From a checkpoint of a small transformer trained on Wikipedia: RMSNorm before each block.
Each number is 128 + 32 x the weight over its row's rms, rounded and kept within 0 to 255. Layers, rows and columns count from 0. Numbers have three digits each. The size before them is the row's rms in percent of the matrix's.

# layer 3 MLP down (transposed), 512x192, rms 0.076, rows 194-227, columns 0-63
101:149176167172104110166177141109143068134083113095093150177095166051181163106161044180127125144057168119092101154163092120118101127118151127060116128098172085123119185063111140114113164097133117
097:129154210112142207151096150151143119155154137114197081167129158136111149164093078092130144121146118106126141124127111088128109156075112116150183135103098124106122135120129168145142118128055141
102:125136178153121163091073175108197133168098081186109102135093148137148130181177078137102146171134117124082111101119101120161096135187176125128126095122113167105143167168093091109103149158136100
103:165099136104086136100150118112140150169171090136088151183126141129121157111089105101125137161118126130104096147161192153109167175169131131152147115183097184159147132111101166091114057142128067
096:150123001140161068098104095086128100153164164130084162079068121084174121141130080163092117080179126119152146101133147096088087113157068066165175141142186112108142120201140120156145101166123187
092:144101000123112149145111147083100139131086108095152115130103107141126115105120093199150139142117139134132087120119104157133177078068141144081129180113139156177096132150120133098152115127137151
098:075128171141160155163145149095158067101119163130149142175139066163166066097139130149081158099089175155109096166153089118109171097109153174122141164077079143136082111123169101116132098125141135
096:122190071068192118087192130105115147124122068098115115132137138046132116170151112166151132069090133154138120188114070135127076148163168110144149160060102141151129089102070137190133134131152160
098:130109063150086138103082128105201107123102126144091125176106173130132133182162164180107197138137159115155115147164207112158149107158197077102091206122084164199110128128143177164133117164168099
100:134142205100127119096151076081143151127177096124092152081154146171177080117144116112080185099129101145138124137126101125083141140115093155114129075100142110097192179129192165132119112130099065
107:091062204185136123066132190125144126096087152088115145094113141102125115103145118094089122113135150121122116078114104159121134122148153096173141168119151116087099098153128175173130142033116139
103:114182097139124116143188074113129151133176116138108115150171108151076142137138115159133114162080112171165116141132113057125115100211164171178138165118085068164126075128167130132123097103171121
101:112153115114136091166148106190081147105060098120110163123083117175129177146074110142124139157121143204141165151113167117069100100128097132130140105198161158106067096118116122151164059154128097
099:078150030137136120157140216122116075212091135132150118141165100151172077164145167115174074113149097093106133096165120090145112112135140069126090130157132141144163128140120152087119107111128194
101:159087067174120162136098162147166165145131142163158142150137104136089178104125101134074127156142149084105118146134127129121187152172068148164167044103198097119100060157104156072111131129107115
102:132073174144120143170123122181092113138151164163049118173156163060112127094105146059127059163197092152101114101126155095146119106137141121103155136158126129138153150142006131101057109191097165
102:130158095115112095184149130131165130174118151066138144184104119145104102119125109162090138113150164107158120122129133069106162115139129156137134166092156140107106197142119126123104064134153136
095:187114012112154114101143107130128149163115117085109148066102131111117114101132159155144085111136129090158120104067158153136110082155129100123062104107101145178130119063125180102123146161141203
098:135127053088106142167134130165143088137113129217146121076136079150190140136091121183080102113144094093114090151101110149128181139095154161156091120104153159133139125115183091152110117118132140
104:118097224134102150129118110125146077143109106126111152146110107070165160198132141130132153143122110096209053105148095142111166076120167084126094168062124132088131105118134157155138088118130182
092:116119154167165133139106127140063101117112108086143158136194124115187150077155079158152138135097080097099140085194185165126140112152159107095098080108095122084086136092131110210112100153196057
096:138080251139118122140121103164121136109086139162070209245120189106093130109097092135082155087158098160127115142186081158146148109131101166103141115154125135138122139149138134126106163160107111
104:170147191167091119114102082160155139153191121068092109086136130103191166144163164129135115103145203158074115172155083109078123180169142143117092126109109135136118111126123165092167104123133144
102:161118169124154144123107126168129135096094128136058156128119049131141145114157102132120137159102151105172088076186155128160116128111160155091156168038078065159163115093181104081153122140110146
104:142148036139137115204102088120127100116123143174172095190183157155119156138132164146066086147095125128090136127103144134119080087134114101181130104128126134116138189125119121118082174095149168
096:146161072064105079138126061095136137145151158142077152118155149147125154097114100073113120105112115115092103164110116107070151146089127160105117120056130129121136101111150107128133149129112160
100:148168253099219107149126113085112130131005067161168124152138155115109111122159083107166125107122073119080163082107121114080131122088159119116134091121128141123062097143139164155139119097142110
100:110175118125070095124162134124164115160117160123143135112102109137186128127089123118146132206107151123142102082092064115129164127091130156152153218054136088143155174101154057076117123104114149
103:134049091134098088150085137123131192118140167172096105120135203176157128090168119103195128120079123148165112177130146112184125119127165097142135087145098118114102121148122155072150145141117137
102:150145159145138083126147113117105141132121122112091168127162156144085185138120084138107181086110090182127137125126113113113141125112146121195127138134131083113141179138131143185121133124131144
097:146079048178127180117118104100141131088091146123160141142073126066163172164070129124119146156111113135122113159146143147092121060143060061119111171102116073209161101125078144156127169111134105
102:216122066164094145154113113171115090168208133139137128187153122087098124150093142122151176175112191110129137114103157124144121133108081088103080104118085126133113103106123177184120118126122142
094:137147201157044090159133151176119070129160127181126164166083116138145138156074135161094129087082138172132122094142148106106192149129145120130114094163133108149161149099132177145160127111154078
102:174084093130090171105096138174142109205130123161121095084139135159171101127195107108157121131169128069123188077151116158124178190152126137107178055153157176173212094146150116128106138151068162
# layer 3 MLP gate, 512x192, rms 0.0801, rows 195-227, columns 0-63
098:071151144092177132088156097077084150173139099055104128126129094145130144141102196131071126149186093129120145145070109149122139106149119158121145091137173136156166192140135069088104090160126136
101:089145162114096108147111142105139123137098162138124099161121100147049133164123164074092086144093103122096082127127121109134114150163140195080107229152064095144110155107140139163111159149107194
108:126124150127151185115123146113182136086180120076151107109146126105162117083147072176114121123107117136117082093125155119125168159131093121144116139095115150174134113156136140163116164145107130
095:080186133089121068168118171157124134126117124141106084090104120159123156124064156055132081105122150129118134189172122175087119152112143171123078087136131119114114169069127144199112187110114093
096:097080131136127119131026093097109117187091114102150142143087127104160156100130131111115121185145086142122060106193119107102157083103104130086069154153157114133146132145156147127197135135122144
094:128121129133071132097145081137178213182085117106145110091090170100055162192087124082109158115167108121050145135152124108164082135137098137190130159199142152151151122108046138189139120147163108
091:143117135086116159073151103108087157167116147148070139177123087192107128108106140179123110161083134120125192171146144162137109119106162135147177148221130173102128151097145156104088135151117187
102:083165192153173068157155115154092115097154123108145110115158124165148100118111069198151122175104127097136143175126159120118127129188102117174139098114150092172160156087092191081157067090126097
104:134087124145126123146132155097104170122082163119112133082144095099170125166170131159153082111121124130133129141107128117151082196166162165139119107100164151156158161151132153140155127101074112
112:056098159106144130143132082109126144103091143077173132084142065125155100101130131153140088127107119166184082120119097114113117107124134089126131105053155158081167107128117167100162077122144087
093:127183149105137097140146143084076154114168119133085168115156126122105132144101133115088097158140138104128121121103109150192126100077139148107107094106100155145116155155129132147107169121083099
100:079128160123125142086123193075159107084133135141111085140156142147098099151147100189077113122107098120119157092174143112045084115140107127152105203173140123155137132112164148070121122061062106
106:138103157139091099125092121124098114102124153167144176144181173136053136136113152075107098116122153138084139099114124140116101121067099168166188117128101104154134185085131143153099112094136132
101:066116158135147166078091104088154090120162049167174080140082170145115111150148157147036126093135166212162074141120105126113125099056138117107113158137165154198115167108128100141116126074084084
102:092139152166146121133117112099151156193136202111100130209146121103079169081094149072088152143106167158087109162094130098117141120090138166144081175080083099129180109098142137111119199109162097
098:155153132134084186106103081143154195119121117147109112160142117145114107095134104145145100123102090151109155104133166147160105162120085139133164125106113112097171076132096138104130131162123099
092:098065177138153107117193123144131114115110113153204128144093119090114148090134084064077168133113132120117141122129136150132163136104112106111148120158108104191153132081139130149080135083141055
096:129159179111084114139075144095153130157141116164090130091117158090093055138033109105135163148091141139095134132165207125129096197161105132159147091116123101157155095161139129078116144094074140
104:160060192129126098132124167133137141105130112126092160140165100148163083103088110133071088117152184121082152087162129108080144134198101140118125143156151155119146137128149118108089066152154142
089:122134105032146125149140148157125145170143112115099065093149141119112113088101124153186142120129042120092157145109129169172108091134155185126119107136087122133166082129147127108133107112076121
100:088141149149153094088091121087139123124081134172232093101148129126117103109156169117122116147147175117136121139092134098136149079116088182130134164082088164125140110085097200143110065084089080
105:129121143148099147126119156150130107098199052145133197044145152169149136136162092155109119131140183177131159131163082129130131143131092152128105124076144118123111127118112095162091088127138083
101:075093139132113102119058163132161184090130170163147081138195150092093138131163118155092187133211084157137073088130165129119124158134098141092174068201154134132126143144102125196120097117116103
099:090130141179155133180175130079130115118111118167136153137154131236149101153125140167040146098139158065066055226149105171135141116145165116144134141129154105128144137123179149086129112111134116
099:089158119155141114105082169101139170088143099120097088142135217097115146159150094167155120143167127136072167105165121073107085175157152165147107113141103143145127138171103100123136170142145107
102:138122151194069098190075094111099191143151133179113156098120158107133089133124106169137161188086133138074146147147199095125097142152118158074149134127117118185157105117101176084115123208100110
097:101126157108098147094135107128114143145127181136096117141126162065104117125153166118062158143151092130084114173116060126115067166130147105130158151196172082121095142176104126118082143173147163
105:072102176168136166104044173128140080117136175153114137160078175108177189147159139146135164118090136111164135119165146155183136089136095098128195094188132110101184081146134153108134078151120102
103:138091161154155106113130134079162146110058122170083158130067112187147170080134132089104091127139161119108091098177122119111152111126140130163097158115114075106113126113162137143115125105150142
099:121146115106166085110090158091186067137140134147126107128137081191112126058111146068077115053103107058104136163089138127153104115153146229131133159078100160111124178179160098113121094144142143
107:101089142172108163172131176173135182142152073139104140136137113125168096093142082143076185139110151147162097163148102070148092172130137145105093106166161060118113157094110228136196108130125082
096:068139137099160126150063178062174185181140122080085183146117090184103134083110163154087148166132108134154080112151169134108102100073164102089116101149085119092191164150156151122119087107156086
096:086108114134089097136062132117080156151102116080154113183125148094085155125121133174117154066151114122156155119156137133115070101117140075147118142140091158127083141082224132144140160103119171
# layer 3 MLP up, 512x192, rms 0.0768, rows 195-227, columns 0-63
097:191103140195107099081090161160116142122091153128149131103108121112120163137092141093146104110137156139088083184157100136174108163124168142118151147041135207116124144069146150095106140131166122
102:153195099077124067121209090117091133194158125073090154195143124091119176137071136095157121134129134085139163116092141150165110115128103118140147171105188121133184176104154108146109108132133149
102:110124151126167153071117116101119114131102069107115180130100121147145133153181162111115151110136119113097103161122152128143183169074145169144065107128077159054152160183112093167118125117117141
094:100100142100114106177144149150110097208137145193048142132135073150114141118132116128114070109118098114082154177139017088140103215153138094119158114195118103108163086111108115143092168135098100
106:154169137100141138145122069098102059140119109116118125157124185113195140061171124141079095104131140154132039128131120072095113165129091179092056128106118121151168154122197161144128089071117139
098:180161080069093122084092150178069121115134087141085122164155146116162172086191168164144181078123124120137158103137155107136083121108075132088123160119118098104132094169092135094136160107135126
094:139130102150172101137168096171137136125183166161165136129087106101172149135116177137107113126103098193100136118080142157081152159082138089131055124169130082128149144087167127131101159173144147
097:168172124068165094087156125122130131090142051208175127127142122162172123116175119117135119125172130147107125181129132116131182066195098090144156154104130150103123187120082159156114141075166148
101:176106134132112128079126125152150113149096108046145057123097096178144194115072131118117183086202072144095130081098021161142087105135130141125105184171136064113134133162092131112093165142102171
107:147129105127137145099119192140141153141196199111065118158117097119151137109144156106127069058145161083164114041075123109156146095120127162164093161151112061112139076142156138134163163104073102
101:083086079172159144131138107110145104171046153143171123092084105116135152134156205132101122124058123186116144168102145094057151068119118147155162142137110090133108169111168074079085121090154130
098:161135142178117113135174141153113127174183108134149137106088135124148131243087079087192117125141179107147160149097158076151154135120105057134094076096136170130154164080149164131109156080156141
097:111125112066118139110126143141072092176167169139091194172162167114151144115154158107118124139113123188150125139113177160119087146093133172114152116141133098120115105150074117143082099132164112
103:118094142158190135122083184099142072119101117168180114125194131168116128064145173167119090133145130118147124169085108110162213136115146116151056133123125167139150102149127146127074115103128126
103:142074117125122167120104117154176122155084208120122128104123139126096204102132120120090128186164061178156157053090099164126151146132120068126101173138101097120134089141109179125120146199067059
097:136138089101124096134150113177110093088175047153159080125195137118153084068164131136134121140159145075130115118136102150161094152081151075217081142152130163134120140134128147171113145150219099
092:113144120119128080127139094175089118172144129135154178129144127143101147148098111146182162094122235131066086093142112152115091123138167114156167144151130163115136108128145094165068146117168130
097:145165133092172149124087152152160152109095163142144190114060122105165130132141184126070162162153154065159151118078106196127116133137131131119103109154098160145063148112164142140109175125100151
103:142101097088124126080100076157124165138098151121093149120126132150134125171115123144119142132093144110158122107144117111120082054111170117091170148064138131152082134159161083069183139152130182
091:117083148134150175119101177100092164096159088072107132169112169144056115158125146125084164104111100159164108141053070130137134178117142102103160190137128079128125162077120148104159146176083174
097:169116087119181090104163154126127172137124110092133145179139099156161110110132139111131118072143109135134161171182074159128117165100074106106142122148106134092066165096252114132109151099128128
104:066134118093103113118151064161122119156140150132161116124146124132142131130124133054153189128124085153131155190103113136150119178174086161077120134108149164089142160081096142139138072119111100
099:075126078086134120163097066126099115130141116179095107108111122130147108185160145108212134168095119159172105114171085171108165109091126121105138141134160099107117077152167179126067160091159164
102:155099184129158140096097152191114130128134140160132172113177100139153145092127148108152186120131128084124169155129153155122107121198090098139170099162142067125165159214158151122130126158148171
094:113074133149081124194108154147142121162140143124143146140120095156135162107139127089177141171099098074126155104115098167064104134176092104143082157179183153150109111140083219090107113159087065
100:119104089080130091109101160137096119129114035155153144082134145157075172179102155137105103124145086158088158112150074137104122109157094112180122094064149169175123070120154160097109157131139088
101:148226105134098131136075080134089134088188139136100076090159155153074101137167086098101098106168133121115149178116056121133101135078140181154111078133135164167090130120154130114143136147125110
103:092085161120121146139198121140163164099177122141162153195150142148141103134128100157159081163106146128113142139087129082120125133110103104151153127132135019097168099155135151150103169147113133
104:139141096101085117067149089097149145159138162118150115084063058120140166137098172089184134081093171186111082159136106110079167110121087105185089161073070116159103130128131113126171166112067108
095:147198128137129087115155168155100116073129065102109128190191116077137124138112109133099155139141112068123110169087093255158130125102107135140124125150182132155123173117153103152089105157164156
103:184159105103066120112149120136089107155167184170109150143171154109117104095065133148140152167111096116153110086117151060069102081149169071134137103121111122179129150066142168130136097092108133
093:129131109152155142140069128142156181197090116092120087109068140111128190128139151152149133109106089166117100124143115085143098138069128126105121126131088145136079079161131126128111118159086082
099:121175117095157151116125142100084093076186087121112164120095142141144169129163129179161149103132202144160167066138135176102112138185194104139133122165114075089139076074133165163086141126075084